From a checkpoint of a small transformer trained on Wikipedia.
Size: 8 layers, width 768, 6 heads of 128, MLP 3072 GELU, vocabulary 16384, 70M parameters.
Training: a variant of SOAP for these matrices, 625M tokens, 4771 steps.
Each number is 50 + 15 x the weight over its row's rms, rounded and kept within 0 to 99. Layers, rows and columns count from 0. The size before them is the row's rms in percent of the matrix's.

# up: layer 5 MLP up, 3072x768, rms 0.0956, rows 175-185, columns 448-511
# down: layer 5 MLP down (transposed), 3072x768, rms 0.102, rows 175-184, columns 448-511
up175 103:51 47 34 38 63 26 68 46 34 47 27 36 77 44 66 44 46 66 50 43 57 30 41 49 39 52 57 51 53 43 36 23 80 29 74 64 34 41 33 42 48 41 71 34 32 63 28 42 67 43 52 48 56 64 35 58 43 42 50 70 56 43 67 26
down175 106:62 44 39 48 40 57 52 48 64 45 43 62 48 45 50 47 60 49 66 35 33 25 51 49 41 72 39 31 73 49 41 60 50 57 50 54 09 52 50 25 68 47 36 70 77 54 65 66 69 24 16 34 53 37 33 51 60 64 58 49 54 23 40 08
up176 102:60 74 56 26 48 71 76 45 21 22 54 48 23 63 32 26 45 44 55 42 53 46 41 55 21 31 46 57 40 50 51 11 35 62 68 43 41 39 66 18 24 54 33 45 87 38 34 35 47 23 74 45 67 49 50 23 46 75 45 70 54 60 43 46
down176 104:59 64 83 46 69 12 52 90 47 43 22 32 66 54 46 54 72 52 51 85 61 61 54 53 28 43 36 81 58 24 52 24 49 91 37 40 39 51 48 41 62 21 57 45 63 57 48 52 49 45 54 85 49 42 37 51 32 46 63 48 50 55 29 42
up177 101:42 64 38 28 43 71 43 43 34 59 43 67 49 16 53 45 49 49 42 83 30 71 55 51 40 31 53 44 79 86 46 49 13 65 64 73 59 39 72 50 87 49 56 61 61 29 29 74 44 71 45 66 76 52 40 47 65 47 13 64 44 70 82 44
down177 106:75 31 36 54 44 36 66 41 39 30 50 35 46 51 44 47 39 21 35 65 33 56 42 44 60 59 51 85 62 33 55 42 43 31 67 42 40 34 51 62 60 64 51 68 50 70 70 54 41 35 52 39 26 43 56 50 27 47 43 49 49 30 44 78
up178 107:43 52 60 75 44 88 62 42 23 65 31 80 55 52 29 68 28 46 36 51 40 47 48 41 57 42 53 52 48 41 57 69 43 56 76 63 90 56 47 34 46 45 46 25 77 63 41 20 28 72 60 55 44 59 52 17 47 26 51 09 59 36 61 42
down178 113:49 56 71 57 42 37 52 52 23 34 33 16 68 27 16 43 60 52 51 40 46 43 41 40 57 45 66 54 79 40 54 39 50 30 61 31 67 76 41 60 37 85 69 62 61 49 44 30 31 73 39 40 33 61 66 59 71 55 29 63 43 28 70 64
up179 101:75 24 23 56 66 47 79 59 62 56 33 32 32 47 70 50 61 56 48 42 61 29 51 24 46 49 17 40 60 61 61 34 47 31 36 54 69 42 62 54 59 55 63 24 58 51 45 47 73 28 70 74 67 23 52 25 71 25 58 60 49 43 84 61
down179 099:38 57 73 19 77 86 50 58 47 67 83 14 41 20 63 27 54 81 78 42 44 32 71 54 29 65 48 50 42 49 63 67 74 44 49 63 51 34 58 33 37 38 62 71 72 51 49 59 42 29 73 68 48 38 29 66 69 38 45 82 06 58 46 51
up180 096:52 60 49 26 61 52 59 42 49 53 31 49 50 31 33 44 39 50 67 67 26 63 39 62 55 58 59 51 23 30 50 49 20 40 44 57 48 51 57 52 29 58 30 37 48 46 34 52 53 37 64 36 64 37 44 55 53 75 41 42 15 45 40 50
down180 104:76 79 59 37 99 50 73 39 47 55 47 59 63 74 30 42 56 66 54 57 28 22 61 41 61 34 66 49 32 67 55 27 35 28 40 20 56 24 57 37 58 54 50 54 50 38 43 59 57 32 50 72 48 43 51 38 31 58 23 46 60 19 57 45
up181 098:59 35 49 56 52 41 36 31 38 33 64 32 58 61 71 73 36 24 53 67 44 60 80 54 69 53 66 55 40 51 44 66 46 46 61 65 23 60 17 66 24 50 66 49 42 40 35 97 58 42 31 47 40 56 44 47 46 36 44 47 32 59 39 41
down181 104:30 36 51 31 51 44 39 45 27 68 58 64 58 37 43 27 20 47 60 48 42 13 49 32 29 49 54 45 55 68 54 60 52 29 55 40 42 54 31 52 61 55 23 74 29 69 68 48 59 52 63 43 43 56 82 48 54 45 39 11 48 36 52 59
up182 095:60 42 60 31 67 54 52 46 53 56 71 47 61 33 53 47 41 52 51 52 59 42 37 41 32 50 51 51 48 44 21 70 42 38 50 59 30 38 48 48 46 56 37 43 41 48 41 60 78 45 80 42 32 45 21 49 68 47 51 39 26 39 72 38
down182 095:58 29 55 68 61 58 56 58 45 33 57 42 62 52 33 24 33 59 52 46 59 28 24 44 44 43 62 31 41 51 40 30 27 87 35 48 55 44 52 35 44 66 37 53 39 68 58 50 67 39 52 60 35 25 31 57 38 59 67 58 05 57 50 38
up183 099:56 45 52 53 70 36 40 45 38 78 51 53 41 49 45 76 28 47 47 44 51 48 63 57 40 20 55 54 41 60 24 53 18 43 57 36 61 25 37 81 46 45 44 48 75 57 40 59 51 62 80 19 58 54 61 50 65 49 48 56 54 40 27 52
down183 103:60 55 68 64 57 72 60 42 51 27 67 32 73 30 40 74 38 68 67 40 31 60 40 38 66 38 53 17 54 68 24 65 56 60 33 43 40 30 46 49 40 43 40 56 53 39 35 48 51 59 90 59 53 64 61 66 48 50 18 51 19 46 67 36
up184 108:38 02 49 27 46 50 40 64 32 40 53 27 49 58 26 52 53 49 57 41 65 65 55 61 50 81 68 53 75 57 81 30 67 44 40 51 72 50 43 43 42 45 47 53 57 56 37 63 76 44 48 42 32 51 22 52 38 22 62 32 57 60 67 47
down184 111:45 41 53 25 66 63 52 29 22 60 52 41 41 49 48 58 47 67 89 43 30 45 50 51 53 73 57 70 38 51 43 50 31 35 41 50 42 58 29 28 37 34 52 64 52 60 44 48 76 69 69 34 29 59 37 49 60 21 18 30 84 37 45 36
up185 098:67 45 70 49 47 68 60 59 35 28 57 54 76 87 53 53 46 57 40 49 30 64 54 56 38 49 48 55 65 50 24 55 40 61 47 42 62 72 51 40 58 52 67 75 72 64 55 36 14 47 84 79 54 46 55 51 57 65 50 61 46 38 67 53